Each number is 200 + 30 x the weight over its row's rms, rounded and kept within 0 to 999. Layers, rows and columns count from 0. The size before them is the row's rms in percent of the matrix's.

# layer 2 MLP up, 832x320, rms 0.0348, rows 606-620, columns 160-319
102,233,212,204,229,126,193,210,222,201,158,209,243,192,175,128,174,177,167,199,219,189,153,166,235,239,181,216,229,223,197,209,198,159,200,213,206,140,214,178,226,233,159,141,166,192,251,177,201,199,187,112,203,167,163,178,182,177,127,186,209,208,238,232,207,225,200,221,205,129,177,231,195,226,212,210,161,213,221,177,199,153,198,157,144,165,145,207,218,213,180,226,203,212,186,199,212,233,201,228,170,211,227,207,212,224,229,202,266,199,167,188,172,226,150,183,200,185,184,205,212,142,189,174,209,187,233,212,165,212,185,158,180,198,177,204,210,232,158,216,195,225,202,150,183,219,159,255,202,232,221,175,223,233,192,161,168,229,125,189,235
096,204,183,194,208,233,213,205,211,162,199,177,185,193,225,244,205,204,200,185,234,188,258,177,287,179,174,249,218,209,255,153,182,219,219,179,265,198,196,184,234,226,218,273,168,245,242,237,163,191,197,247,212,234,207,169,195,173,217,204,193,207,214,245,227,146,209,157,142,201,249,166,230,216,196,182,213,192,195,176,229,206,183,195,200,232,192,172,187,179,214,194,171,192,173,205,203,203,156,199,200,191,227,191,196,125,214,181,178,214,166,234,200,201,184,187,196,198,180,230,146,179,220,239,227,201,188,118,197,214,136,236,151,136,202,200,136,220,193,200,163,187,235,242,181,200,158,156,198,165,235,234,199,164,272,197,163,188,227,233,260
096,141,233,192,212,212,170,158,188,221,192,228,219,199,149,181,182,251,236,219,142,194,220,179,215,230,184,187,187,176,145,202,164,151,152,196,207,245,212,235,197,176,233,167,219,171,199,179,222,204,196,200,219,207,222,213,203,177,201,249,255,210,185,210,185,219,215,159,198,209,208,165,182,245,204,201,228,227,166,208,225,148,235,218,225,198,183,149,253,207,239,190,252,172,216,201,174,219,234,245,169,190,226,228,229,224,176,168,193,161,158,199,188,205,192,166,209,238,145,228,199,170,156,204,213,201,213,227,237,269,206,228,239,252,212,214,149,173,159,172,204,144,196,154,182,174,209,190,187,193,190,222,210,188,205,203,211,196,281,220,259
094,182,206,197,159,200,224,207,186,263,171,223,187,222,163,208,174,235,227,218,225,206,196,176,230,170,185,235,176,196,195,210,210,181,201,229,209,200,200,182,171,217,202,250,237,172,237,222,201,225,187,221,189,257,145,222,209,211,223,294,167,201,211,216,208,258,180,212,217,145,198,196,221,185,172,218,171,191,187,261,187,192,198,196,208,221,205,188,242,247,212,284,174,207,178,245,207,261,235,173,182,173,208,220,184,185,168,186,223,166,219,238,174,189,230,210,175,192,160,188,173,218,148,210,211,170,160,193,233,154,238,172,263,172,159,128,204,140,220,191,191,107,232,166,172,265,191,180,212,200,231,203,147,200,188,182,190,179,198,127,230
099,187,208,224,206,207,194,212,205,147,175,279,157,198,239,153,229,199,175,242,227,225,234,193,165,188,218,212,242,197,201,206,230,177,170,184,183,190,195,198,205,219,177,231,262,145,189,238,226,220,182,211,218,180,164,186,209,221,211,243,172,189,168,167,198,221,232,231,237,282,240,225,200,167,187,197,179,189,250,223,120,227,238,204,185,203,241,166,237,175,183,179,167,185,176,213,158,134,241,219,178,206,256,194,237,227,233,196,177,228,247,183,259,186,239,177,231,199,238,190,185,173,277,211,203,189,218,203,184,221,220,234,154,151,208,201,209,237,213,195,169,267,168,204,196,113,201,202,217,187,184,175,173,201,217,191,156,201,240,193,191
095,235,191,187,174,192,238,234,221,186,208,142,234,249,140,217,132,170,154,210,174,187,137,205,239,201,243,182,146,159,239,195,241,143,160,156,203,197,215,214,195,208,175,179,179,182,195,166,241,149,215,188,164,196,197,168,230,195,229,184,188,189,209,185,221,260,220,225,219,181,187,209,172,195,189,192,255,153,193,193,205,238,235,215,234,282,169,211,226,167,172,199,230,185,169,202,149,175,236,176,267,160,183,186,226,204,157,146,190,203,206,231,198,182,119,163,184,166,180,181,209,183,153,206,220,195,198,214,172,216,239,230,226,206,175,207,209,216,235,189,201,164,159,184,211,224,230,219,207,215,175,125,232,216,217,234,214,214,240,174,213
095,208,174,176,249,203,176,191,218,171,218,203,200,215,189,209,181,248,193,204,177,208,211,243,213,180,200,193,151,175,212,246,172,181,183,162,184,213,212,222,225,182,236,225,274,209,175,163,164,175,197,231,222,200,138,218,227,219,186,198,205,217,238,173,187,190,216,211,140,198,187,171,171,185,181,224,183,189,207,182,189,264,171,212,130,170,229,192,215,220,203,175,162,149,138,192,224,184,188,190,201,218,224,194,253,187,196,145,215,217,186,197,247,149,235,203,237,225,218,197,179,155,257,189,261,177,201,175,231,202,258,262,193,160,180,241,234,204,206,203,225,181,259,235,206,175,194,255,172,85,183,225,202,233,184,172,140,146,222,205,207
095,215,239,205,239,189,191,242,208,194,188,210,202,230,216,218,206,228,207,154,220,227,138,264,209,155,204,206,206,208,162,223,208,163,190,199,172,225,204,192,257,216,196,232,224,239,206,157,233,184,195,191,194,148,268,253,223,231,159,168,189,240,150,216,178,207,216,177,186,179,212,282,220,246,164,202,145,193,201,257,265,204,181,155,170,238,194,165,204,165,180,132,187,182,220,197,153,148,176,133,220,155,219,220,167,145,186,202,236,231,190,188,247,212,174,260,236,253,269,126,200,183,183,186,210,225,171,160,187,143,258,229,180,179,205,196,203,153,238,218,221,166,173,241,154,201,146,234,222,189,212,200,175,216,195,179,188,233,158,166,192
103,154,235,178,264,175,232,158,197,224,164,206,222,172,200,207,148,241,196,180,168,193,122,231,198,231,205,185,171,174,220,235,225,186,233,193,194,218,221,205,206,239,147,199,227,189,176,200,190,241,184,221,159,210,172,242,161,197,175,164,204,205,151,167,258,210,222,204,227,223,190,255,195,226,198,217,214,186,156,163,186,235,184,222,198,168,144,218,194,140,186,187,203,225,182,190,154,134,234,211,195,164,178,138,194,169,198,190,151,171,185,176,211,262,193,158,215,135,166,201,156,193,171,175,173,210,194,185,202,186,251,136,183,224,206,180,182,194,181,219,158,211,179,166,229,199,205,176,197,208,165,267,183,183,206,211,179,193,216,249,200
091,174,237,153,234,237,233,197,228,189,176,243,231,197,189,203,201,202,211,259,198,180,137,222,197,152,179,189,198,223,235,235,190,232,231,160,187,200,202,188,176,197,161,232,227,187,144,170,185,205,184,124,193,228,184,238,175,184,202,193,203,209,212,213,197,236,225,180,190,224,174,204,232,223,204,176,194,228,160,170,183,165,213,170,224,265,170,197,203,202,197,192,199,260,165,165,179,198,211,209,201,206,202,239,147,233,158,184,190,177,209,185,198,205,214,197,189,232,247,181,208,174,253,166,207,145,169,231,189,188,247,232,148,202,188,277,226,215,176,234,199,209,261,213,195,143,183,268,248,179,177,249,176,228,220,150,193,270,175,212,189
100,178,170,209,183,190,190,220,181,209,207,183,212,155,224,263,201,175,203,208,118,243,174,235,157,168,176,237,136,200,210,271,146,192,187,212,239,217,190,230,197,182,214,201,161,235,172,186,247,193,198,214,205,191,266,221,236,177,205,220,221,184,195,193,134,178,183,178,197,182,168,164,141,207,140,218,199,232,217,249,156,201,245,190,200,196,194,214,215,206,260,166,185,183,218,211,173,244,180,232,204,181,217,194,198,200,236,235,197,192,184,188,169,204,200,181,189,218,189,171,184,240,229,171,142,198,215,76,225,172,222,199,180,214,220,188,164,212,201,217,129,222,169,214,223,237,168,179,183,184,255,221,243,243,252,196,228,180,205,205,203
090,160,204,228,187,256,235,190,222,162,256,172,211,182,185,248,188,212,191,219,226,207,226,193,240,254,214,226,204,239,196,185,133,200,194,200,231,213,197,193,248,271,193,204,220,206,172,199,239,199,206,218,197,200,196,247,208,226,252,220,231,196,221,199,154,215,143,155,135,223,204,154,154,175,255,207,243,228,211,205,173,264,125,234,195,206,219,153,157,237,239,207,196,229,204,228,207,197,223,164,219,217,208,230,180,220,214,193,226,145,192,207,189,157,249,189,163,168,183,203,216,214,161,178,180,197,169,207,233,189,176,225,241,203,174,222,213,176,244,235,162,186,215,161,241,184,243,188,184,233,223,269,195,140,215,200,203,214,191,253,187
089,193,161,225,193,192,207,204,182,209,169,165,232,151,168,178,209,234,225,233,268,202,189,211,251,190,184,140,226,219,216,242,189,194,263,165,252,243,177,210,167,148,174,209,211,244,246,244,142,234,235,240,153,183,173,246,201,237,219,217,263,188,195,213,180,236,151,190,242,207,183,221,200,158,231,198,217,169,202,238,229,214,210,241,236,231,140,144,235,203,221,185,218,136,181,165,219,187,218,249,157,151,164,163,245,203,168,238,251,233,197,198,148,167,155,183,220,156,203,227,191,269,163,167,158,160,228,179,239,232,272,226,211,153,144,215,201,175,217,199,142,299,207,178,214,206,188,184,198,181,161,181,224,193,178,233,209,190,186,252,200
094,227,188,225,198,194,203,213,199,175,199,199,125,151,181,198,189,211,220,138,173,193,124,143,172,207,214,189,235,167,192,183,224,204,223,209,154,182,216,175,230,261,222,166,182,166,216,163,242,183,240,178,179,176,198,188,179,226,197,220,197,234,212,227,222,184,161,173,197,203,236,174,226,282,125,199,213,150,192,151,186,195,215,211,184,204,187,153,188,172,201,219,120,196,198,188,213,196,190,209,178,257,194,203,209,162,191,166,146,112,212,221,123,200,161,157,189,195,195,188,184,224,171,241,207,191,195,228,235,183,160,218,229,189,203,139,201,156,176,160,188,144,185,166,177,252,222,182,212,201,212,192,172,209,208,212,185,199,228,211,187
102,215,189,164,199,199,177,209,170,270,187,227,153,237,175,172,193,175,163,230,186,183,182,192,176,203,165,207,155,295,185,175,216,197,177,155,195,202,182,215,222,186,178,212,258,183,136,253,162,176,167,209,208,247,168,182,189,229,252,188,250,237,225,225,182,279,210,185,188,210,170,146,162,258,197,185,234,196,251,206,232,171,166,143,253,144,137,170,239,196,233,247,179,240,199,206,224,221,195,228,221,191,211,230,180,183,179,224,187,184,198,184,175,230,162,243,201,163,208,159,168,212,210,246,204,194,171,174,160,211,228,236,203,208,215,213,181,201,187,200,134,190,178,192,186,197,174,225,169,215,151,200,209,225,209,211,187,183,150,136,207
# layer 2 MLP down (transposed), 832x320, rms 0.0325, rows 606-620, columns 160-319
108,181,175,160,187,198,208,216,188,195,218,194,202,211,208,162,137,205,154,207,232,248,193,189,189,226,154,228,249,216,215,263,156,193,216,248,142,153,212,176,206,186,236,159,156,196,237,170,179,225,221,161,178,254,187,185,165,186,209,181,244,223,187,190,235,213,212,211,234,136,190,210,219,261,149,272,198,194,168,196,223,247,225,201,202,216,167,229,183,207,157,193,221,193,195,176,199,214,179,169,200,188,205,209,191,278,256,208,190,231,186,184,173,183,235,233,247,256,184,163,221,190,211,233,208,187,229,252,193,241,173,143,200,208,206,191,214,207,166,198,183,168,178,210,219,215,119,186,192,240,197,181,284,185,119,203,193,179,183,243,220
091,172,259,194,240,195,190,185,209,210,186,289,203,218,178,188,171,246,199,239,159,226,192,184,144,222,197,208,209,208,151,275,235,181,166,214,200,202,221,180,180,159,196,185,208,127,195,192,192,150,204,168,204,156,179,217,220,253,212,195,266,140,180,190,201,268,182,239,241,177,213,227,183,211,202,236,205,214,207,205,193,219,239,175,220,150,248,172,251,249,198,212,203,208,221,214,240,209,227,255,223,293,232,183,175,211,213,185,201,209,224,38,198,205,172,213,222,181,195,203,226,198,167,191,168,225,154,306,190,215,205,256,252,225,201,207,214,149,180,177,207,208,134,172,178,229,241,218,258,245,185,187,187,236,161,177,209,195,207,187,179
099,184,154,195,215,198,200,232,184,193,191,170,151,175,275,194,227,150,185,199,232,223,179,247,150,217,160,198,175,197,251,275,223,244,236,270,172,153,197,160,213,206,177,213,242,205,225,183,168,211,239,217,197,165,173,181,211,164,209,208,164,159,199,198,209,182,178,223,218,199,183,220,219,163,167,243,188,228,224,165,231,234,201,195,186,207,172,245,173,177,207,214,136,235,195,175,251,188,223,194,185,239,179,201,207,196,197,218,188,223,160,78,242,207,183,227,156,166,209,221,164,226,208,198,207,182,214,188,157,197,246,184,172,198,191,182,211,200,188,225,243,238,205,224,249,227,201,226,198,210,200,187,204,195,150,168,230,165,181,178,225
101,258,205,192,248,149,209,190,188,147,178,179,246,219,193,165,217,188,231,174,194,242,245,166,205,181,205,167,280,201,218,202,202,175,192,231,251,191,223,132,197,191,181,182,146,244,183,245,189,223,184,270,183,142,201,222,186,201,166,167,155,145,235,185,156,218,235,182,182,184,203,247,197,163,164,171,190,188,203,203,199,227,204,208,177,235,176,215,209,168,208,128,196,157,164,200,196,180,243,182,209,153,196,227,214,207,219,173,209,218,241,120,200,198,252,236,213,197,175,185,219,148,170,213,220,252,131,245,180,231,154,168,227,132,218,191,188,257,228,234,215,245,169,189,236,136,192,176,222,222,189,222,160,197,225,230,251,208,197,198,145
100,226,183,176,235,195,206,169,198,221,161,179,212,202,135,200,201,222,185,188,204,215,181,211,215,189,192,212,165,229,196,152,159,131,212,223,200,212,230,170,179,128,253,174,214,236,156,230,186,233,199,204,182,183,207,217,191,237,134,181,216,202,190,213,225,193,181,198,151,137,133,186,230,246,209,169,197,196,179,207,243,181,158,151,208,222,121,228,184,194,216,192,233,190,253,227,180,238,179,191,185,212,178,179,195,221,198,220,185,194,169,351,158,210,145,201,168,168,151,181,237,213,157,203,212,211,216,187,202,194,199,181,233,202,204,237,184,196,202,174,239,154,189,158,205,232,197,195,235,210,234,229,183,201,238,227,240,115,208,184,188
098,252,190,179,198,207,136,160,204,183,174,222,157,169,197,181,247,209,230,176,245,213,235,186,215,188,207,216,260,246,190,197,202,248,209,187,188,209,171,171,209,179,238,218,195,254,224,225,193,226,148,196,240,191,185,266,189,224,166,184,217,205,153,207,194,134,164,136,176,212,190,184,210,180,216,199,254,219,214,203,176,203,174,218,212,177,184,186,134,251,216,192,182,224,226,237,220,220,178,225,170,202,210,219,132,199,223,221,211,185,175,205,168,220,251,246,214,235,197,237,196,219,214,170,188,156,199,243,211,212,171,212,183,228,214,209,188,142,144,208,190,203,211,221,188,206,184,192,171,232,228,255,205,193,158,148,196,179,210,202,143
093,201,246,161,180,172,201,177,181,223,160,234,208,183,218,201,244,181,215,196,245,184,213,166,226,232,230,180,249,223,170,196,193,234,181,235,217,157,143,152,173,237,182,201,183,187,187,253,225,176,249,159,171,205,236,202,216,202,229,247,165,188,185,157,191,212,194,196,271,189,200,193,246,225,182,190,224,214,158,193,170,171,236,202,252,175,207,201,206,207,188,221,284,213,249,184,153,248,197,207,235,202,188,175,160,218,213,249,174,167,157,187,167,234,198,204,154,181,177,171,215,224,131,177,207,196,205,232,240,237,186,168,180,205,215,183,233,202,187,193,175,261,172,147,182,246,201,187,264,260,208,161,172,218,173,233,216,228,184,215,177
097,163,115,198,158,204,228,170,171,218,244,235,183,160,215,207,238,175,192,254,167,242,224,171,243,177,231,195,217,183,217,224,178,243,223,228,175,187,244,188,218,215,185,187,253,197,155,225,234,209,163,196,252,211,171,180,153,190,209,162,215,200,219,171,235,211,233,182,203,164,185,191,175,221,184,167,241,223,206,164,207,196,194,234,222,203,187,248,224,208,189,146,228,212,192,210,220,213,224,223,193,210,206,171,200,253,259,215,194,183,222,173,167,158,187,175,116,244,204,190,196,152,227,221,223,174,191,189,214,225,162,192,233,198,211,201,258,245,167,226,186,191,186,177,213,147,241,180,125,187,218,236,216,190,202,208,253,218,223,263,190
104,167,213,196,190,212,141,166,196,210,161,222,186,194,225,192,214,221,165,170,185,228,133,199,174,166,198,204,198,174,210,222,235,143,247,135,207,190,240,179,258,181,167,245,200,208,179,221,194,259,149,196,200,211,144,204,183,186,127,147,191,211,226,211,221,223,232,201,242,248,198,247,199,220,221,163,200,202,213,151,238,224,190,183,174,166,133,264,221,151,184,193,200,205,181,211,172,247,186,239,217,193,228,141,210,202,218,174,219,200,211,221,210,207,171,176,232,213,195,212,206,152,216,212,201,197,190,205,218,207,224,178,155,211,178,210,222,214,167,199,170,250,243,208,256,164,147,207,192,186,95,212,174,177,225,225,219,169,181,217,234
093,201,227,209,190,168,166,203,140,185,228,174,165,200,248,175,219,178,177,186,235,183,259,211,211,245,192,254,197,237,124,174,172,154,211,247,191,203,238,212,223,183,269,197,175,169,189,175,204,209,218,164,191,167,233,151,172,213,164,197,225,189,215,227,168,169,138,228,196,176,185,200,180,194,122,262,212,147,157,209,234,238,228,196,183,144,238,231,223,217,230,197,190,177,189,193,204,219,174,197,248,259,218,182,189,187,260,225,172,206,181,145,195,212,170,175,251,199,176,164,172,184,200,220,182,216,219,190,155,235,174,212,247,220,239,226,196,229,205,181,220,185,146,252,164,233,187,114,186,247,239,171,220,229,190,205,230,155,229,162,222
093,228,135,208,234,235,248,205,210,168,230,200,208,171,178,164,215,216,196,222,209,209,235,146,263,242,179,143,233,237,170,187,226,237,225,228,205,119,192,157,184,268,192,225,206,163,223,199,155,206,199,248,233,210,178,204,176,233,206,173,232,205,237,237,192,176,184,233,203,215,219,237,160,140,225,101,195,249,196,186,176,225,162,191,195,200,213,192,187,268,211,198,201,188,189,211,198,212,232,292,189,241,183,206,176,253,152,234,200,233,170,107,212,248,205,220,245,212,196,206,186,148,161,177,175,185,218,196,202,252,211,191,202,243,221,216,187,220,177,207,176,197,190,197,164,222,210,201,226,187,224,244,193,209,214,225,221,205,249,174,205
086,150,305,196,252,191,213,184,213,164,182,272,154,222,206,220,209,232,208,191,192,259,179,202,190,256,171,219,222,209,210,261,143,180,152,215,186,196,168,189,206,169,213,193,224,192,172,203,208,202,181,188,139,157,185,205,178,167,180,185,207,183,180,228,228,245,224,184,244,219,168,219,201,187,185,236,171,200,220,257,247,199,187,192,187,254,189,227,213,207,209,188,201,185,175,217,198,205,209,243,233,180,244,194,222,233,174,216,167,176,169,71,173,229,123,242,181,226,175,198,211,190,171,220,242,158,179,205,163,195,240,230,192,159,117,193,237,215,210,168,206,302,226,255,195,209,180,220,298,205,174,206,248,253,208,181,200,209,233,187,179
097,165,251,216,196,189,209,201,192,194,216,174,215,172,186,239,173,203,240,185,177,215,152,212,156,147,228,176,241,163,222,207,188,136,204,163,173,258,154,186,202,165,178,187,203,214,209,195,157,191,221,205,190,174,208,162,189,172,167,232,209,212,191,221,221,164,263,203,146,251,201,188,172,200,197,169,224,190,184,236,206,229,195,173,236,126,162,242,271,197,227,161,221,131,191,162,160,189,255,224,195,112,205,164,206,218,190,205,293,230,186,207,221,158,173,194,230,175,177,211,239,246,238,191,184,240,221,162,204,217,238,193,165,161,188,147,190,185,235,193,185,197,197,196,191,204,194,272,178,209,204,241,260,227,177,204,264,156,186,234,197
097,156,231,140,201,208,192,192,176,211,178,160,229,204,191,150,215,162,195,194,201,180,233,252,199,162,172,189,141,190,196,232,154,210,259,175,235,249,206,229,192,182,226,198,199,252,175,198,158,201,138,193,198,137,216,214,257,180,200,192,202,154,195,179,197,191,247,240,166,167,185,208,213,163,216,235,252,258,216,236,240,203,198,174,199,244,236,235,223,192,141,145,212,182,201,190,179,200,208,192,196,128,167,193,187,271,210,174,213,215,210,229,262,157,223,250,207,153,206,203,189,205,272,185,194,221,168,181,188,227,262,192,183,196,195,274,217,224,183,198,184,252,215,194,190,169,234,215,204,214,248,215,220,209,164,192,246,226,156,251,293
089,153,240,181,177,150,181,159,248,208,253,170,209,190,128,193,223,215,219,191,229,199,281,258,238,161,244,224,225,189,197,171,224,187,205,229,239,239,187,157,185,171,219,204,196,235,233,234,209,230,191,239,187,210,261,200,207,216,175,174,175,197,170,191,245,144,177,171,146,173,168,167,191,197,228,222,197,248,157,223,209,245,223,198,155,243,216,199,186,183,150,166,188,179,194,228,225,187,137,180,239,215,174,200,189,198,248,244,213,186,153,349,211,178,218,207,142,193,212,196,185,210,231,196,157,234,206,178,196,259,207,119,170,184,232,200,198,237,181,192,235,239,211,170,180,187,224,159,206,244,234,161,142,146,174,180,182,176,246,143,240
# layer 2 MLP gate, 832x320, rms 0.0353, rows 607-620, columns 160-319
096,142,251,224,171,245,146,155,211,186,170,245,201,235,162,230,245,180,210,244,151,144,160,229,178,224,157,188,184,177,202,214,160,210,167,187,209,216,207,208,214,119,203,202,197,249,160,143,164,187,211,175,167,158,129,222,212,288,223,227,188,202,200,193,157,209,225,192,204,190,239,210,230,188,213,153,197,252,221,213,202,261,237,199,244,189,240,250,239,225,198,198,192,169,224,249,206,239,213,165,206,220,205,248,188,242,214,188,220,260,222,160,162,154,220,200,190,226,233,204,209,199,167,186,187,167,133,220,216,214,204,216,217,178,198,246,179,194,226,164,201,196,185,220,203,160,231,228,216,261,188,255,187,197,221,194,156,151,201,211,140
100,186,236,202,225,244,233,209,187,216,237,208,221,182,253,189,154,179,182,180,217,262,184,197,160,221,252,201,226,169,222,204,204,207,188,202,198,149,232,210,227,170,168,200,234,221,273,172,230,190,227,214,192,166,193,232,192,195,172,184,230,203,241,179,181,171,233,186,206,221,217,195,214,149,200,180,188,264,188,119,200,231,208,194,143,199,173,227,124,143,192,170,197,197,142,227,262,232,195,188,220,233,213,197,200,143,190,196,168,230,215,167,226,186,194,168,141,189,224,223,215,222,153,186,147,262,186,219,184,223,208,178,161,203,222,170,209,166,152,201,236,209,193,209,223,234,212,156,256,239,217,234,191,233,181,158,241,158,200,197,225
101,169,239,139,208,252,192,214,205,194,246,195,201,236,207,229,217,265,195,205,210,215,213,243,173,173,289,221,215,173,247,213,189,196,220,231,213,192,241,203,220,216,184,199,195,247,227,180,190,176,193,170,223,229,226,174,198,233,148,154,173,208,225,160,226,239,184,206,200,191,135,148,202,234,210,211,196,213,259,201,262,227,181,156,192,224,236,169,221,267,177,226,209,194,213,204,203,224,173,176,208,189,138,149,194,192,221,202,192,172,205,202,222,215,221,230,190,180,196,251,168,216,208,167,136,208,204,159,206,179,187,235,209,212,194,205,226,194,220,207,218,216,199,184,168,179,204,227,198,162,167,238,261,194,209,172,201,225,167,218,214
103,120,223,216,234,191,175,221,169,186,230,215,219,188,211,167,181,202,151,163,186,267,200,204,176,163,192,196,188,209,171,281,202,143,193,187,165,212,162,205,156,164,177,208,198,180,243,248,248,170,186,203,272,201,180,216,221,221,192,210,158,241,179,146,211,297,182,187,220,216,261,194,169,236,221,180,210,236,256,220,200,181,202,199,141,218,221,248,218,163,209,180,184,191,206,179,217,191,226,159,150,254,186,192,204,182,198,177,248,232,190,246,222,168,215,178,197,203,194,137,191,186,154,220,208,213,228,171,175,187,216,223,210,194,154,205,174,158,182,184,209,201,170,205,240,190,199,220,180,221,118,182,183,184,251,188,218,151,210,148,189
094,141,201,215,226,198,160,217,160,233,215,206,169,216,146,168,178,225,162,187,162,170,201,157,190,208,175,208,179,214,140,206,254,265,207,183,147,222,222,194,216,140,198,190,181,232,129,198,195,222,207,214,261,218,209,233,203,245,222,173,227,202,216,192,203,186,151,253,178,237,218,162,179,247,187,158,226,262,209,193,145,227,199,224,176,213,216,208,204,266,222,201,158,134,204,183,216,193,211,159,215,205,219,185,174,185,218,203,242,187,176,241,229,197,194,211,188,226,194,216,186,201,214,231,193,234,158,200,162,221,229,214,183,225,266,176,183,214,165,222,233,188,152,173,245,160,188,128,173,177,195,219,162,210,215,234,161,169,221,209,187
098,213,213,170,178,180,208,201,198,183,193,216,197,224,207,209,199,231,230,170,227,130,169,157,206,226,151,189,240,196,177,164,184,183,173,186,158,152,239,151,190,175,184,231,192,245,158,277,234,191,195,237,178,188,213,202,224,208,241,232,219,228,173,204,189,180,169,176,157,212,230,212,206,216,167,170,221,210,190,157,214,182,181,206,254,193,172,212,196,219,198,241,203,278,240,191,154,212,146,189,203,179,194,228,151,240,169,159,204,221,154,218,183,173,219,216,171,186,159,190,234,186,234,227,173,196,222,207,213,180,243,214,222,173,202,224,140,215,197,206,203,146,188,191,123,200,210,193,231,230,248,233,160,180,261,201,147,219,225,207,189
100,192,185,210,212,214,161,193,200,233,182,228,210,204,216,196,162,217,171,208,215,239,195,213,196,161,206,222,199,232,197,247,190,189,185,180,187,171,208,188,224,271,209,157,145,162,205,134,209,206,219,220,202,147,201,175,215,205,195,171,172,276,169,205,208,213,226,207,251,202,181,171,167,191,226,132,234,235,228,210,215,192,183,171,129,191,189,237,171,168,211,189,258,201,226,147,229,190,121,246,139,204,242,203,212,178,218,239,199,209,245,201,208,206,128,213,225,204,197,211,172,189,197,156,264,211,254,220,156,189,264,197,136,222,235,237,190,179,208,165,157,145,166,208,233,189,170,240,176,165,199,193,230,208,202,155,244,194,176,174,211
099,228,231,211,157,181,113,218,207,225,242,202,210,231,234,234,173,178,124,229,229,207,202,199,187,192,198,195,185,226,189,223,253,159,205,132,207,237,197,213,238,157,200,246,198,228,202,228,185,198,209,176,213,228,186,182,178,225,147,221,234,189,243,198,180,155,254,250,216,204,203,266,198,172,258,160,223,191,207,171,238,205,152,167,173,157,169,295,244,200,164,202,242,204,188,207,245,252,223,232,149,212,205,177,228,179,229,188,213,213,208,205,210,198,162,176,258,213,232,198,239,175,196,202,235,187,200,163,180,193,186,186,190,170,143,220,233,219,207,197,220,234,230,214,237,198,175,228,215,208,150,138,276,233,219,205,237,184,146,175,188
090,216,190,188,201,197,146,168,190,179,223,214,164,193,232,178,215,173,171,247,241,148,246,234,198,229,194,232,195,195,175,203,187,221,177,265,197,163,209,223,228,202,242,272,127,143,192,213,188,257,250,155,169,227,154,190,234,213,175,205,206,209,262,225,166,134,218,189,153,214,180,187,224,157,203,238,164,236,184,194,214,203,218,214,188,181,235,213,223,175,226,218,209,192,203,154,196,210,136,207,208,244,235,233,172,177,216,176,201,157,209,202,200,231,212,230,214,211,171,172,221,183,252,212,190,186,159,184,218,204,210,243,166,200,199,225,185,216,181,191,209,216,185,206,157,180,166,199,211,200,275,248,230,196,203,152,220,233,180,205,206
095,232,216,171,233,128,228,251,185,215,174,243,182,229,189,251,200,257,183,252,216,221,202,202,170,170,167,200,214,202,241,204,233,187,244,195,203,273,192,191,244,170,235,169,192,192,188,224,157,212,208,223,117,196,169,192,184,244,231,176,164,233,131,252,264,239,223,204,207,274,287,223,213,199,256,220,211,203,201,177,182,177,223,202,210,199,162,184,233,166,158,204,234,244,212,170,183,169,186,210,211,188,249,240,252,273,206,168,198,237,176,217,153,205,200,170,227,216,201,171,277,171,227,202,186,197,224,251,238,208,214,200,218,176,195,214,243,229,226,209,165,190,146,201,200,149,225,202,170,211,186,166,171,259,219,199,179,185,171,224,187
090,226,175,214,215,198,133,201,173,199,194,194,197,227,211,150,222,181,162,215,184,196,206,264,218,199,222,176,167,203,177,203,197,210,253,131,192,234,233,208,213,179,205,158,207,193,150,237,206,171,212,140,259,212,205,228,218,213,196,189,161,226,214,183,197,154,242,213,213,208,141,212,191,218,203,187,165,197,181,130,188,201,222,192,202,185,212,191,200,239,235,184,237,178,193,224,196,204,204,234,201,262,208,133,176,218,200,221,202,178,220,259,289,202,214,131,201,216,251,210,185,214,181,142,187,237,223,177,175,236,159,200,229,228,227,203,164,166,160,236,194,190,185,208,142,193,204,195,151,178,189,219,162,193,215,235,178,220,163,190,188
094,226,247,190,189,222,187,192,283,208,270,222,235,227,191,197,231,202,195,164,118,209,169,240,141,171,224,232,203,185,222,164,186,161,140,212,158,230,203,182,203,202,226,176,197,217,193,118,221,182,151,149,183,199,210,152,184,142,152,228,157,207,248,184,227,192,274,224,153,197,176,198,180,256,197,209,196,244,184,223,176,204,166,158,191,136,191,264,259,211,175,132,233,168,236,230,164,205,194,201,222,210,253,167,226,219,234,189,255,177,204,198,257,202,180,165,241,245,228,220,237,162,221,203,203,231,184,206,163,249,201,217,178,207,216,155,194,227,193,243,202,196,196,221,235,158,182,253,206,237,214,223,214,190,182,195,230,205,210,184,215
096,213,189,198,148,199,202,235,205,229,181,184,213,271,154,198,221,242,191,264,212,187,192,186,193,163,174,202,201,206,161,234,196,243,171,229,227,203,229,203,207,211,193,201,217,208,185,178,161,216,276,225,219,298,231,193,200,244,217,175,247,155,209,182,169,172,161,212,196,211,263,186,183,169,231,224,213,172,194,225,155,206,177,232,176,114,274,203,174,236,246,244,254,259,204,196,169,188,216,193,199,153,187,188,196,226,190,229,182,211,150,190,212,190,243,197,174,211,236,190,217,195,191,202,175,255,248,225,233,166,153,218,219,185,196,129,193,228,190,228,182,210,225,219,202,216,195,208,167,197,146,219,219,240,265,187,208,205,199,170,179
097,205,182,188,235,256,148,197,192,168,242,222,199,191,289,173,207,183,178,163,198,176,171,206,204,189,259,212,192,209,184,227,197,170,212,236,176,189,222,243,236,188,200,242,228,199,200,238,158,250,186,181,227,247,160,184,142,207,206,182,219,220,258,183,174,193,219,188,230,197,171,204,184,154,224,206,219,151,183,213,198,171,222,181,191,181,140,202,182,228,226,253,202,162,235,175,292,248,199,194,209,169,229,204,177,144,266,208,281,174,197,199,211,199,157,174,197,203,239,183,192,264,186,163,225,203,198,200,172,135,245,235,189,189,200,200,177,184,220,217,225,239,199,217,216,161,229,146,196,167,215,232,252,263,234,166,244,172,161,223,200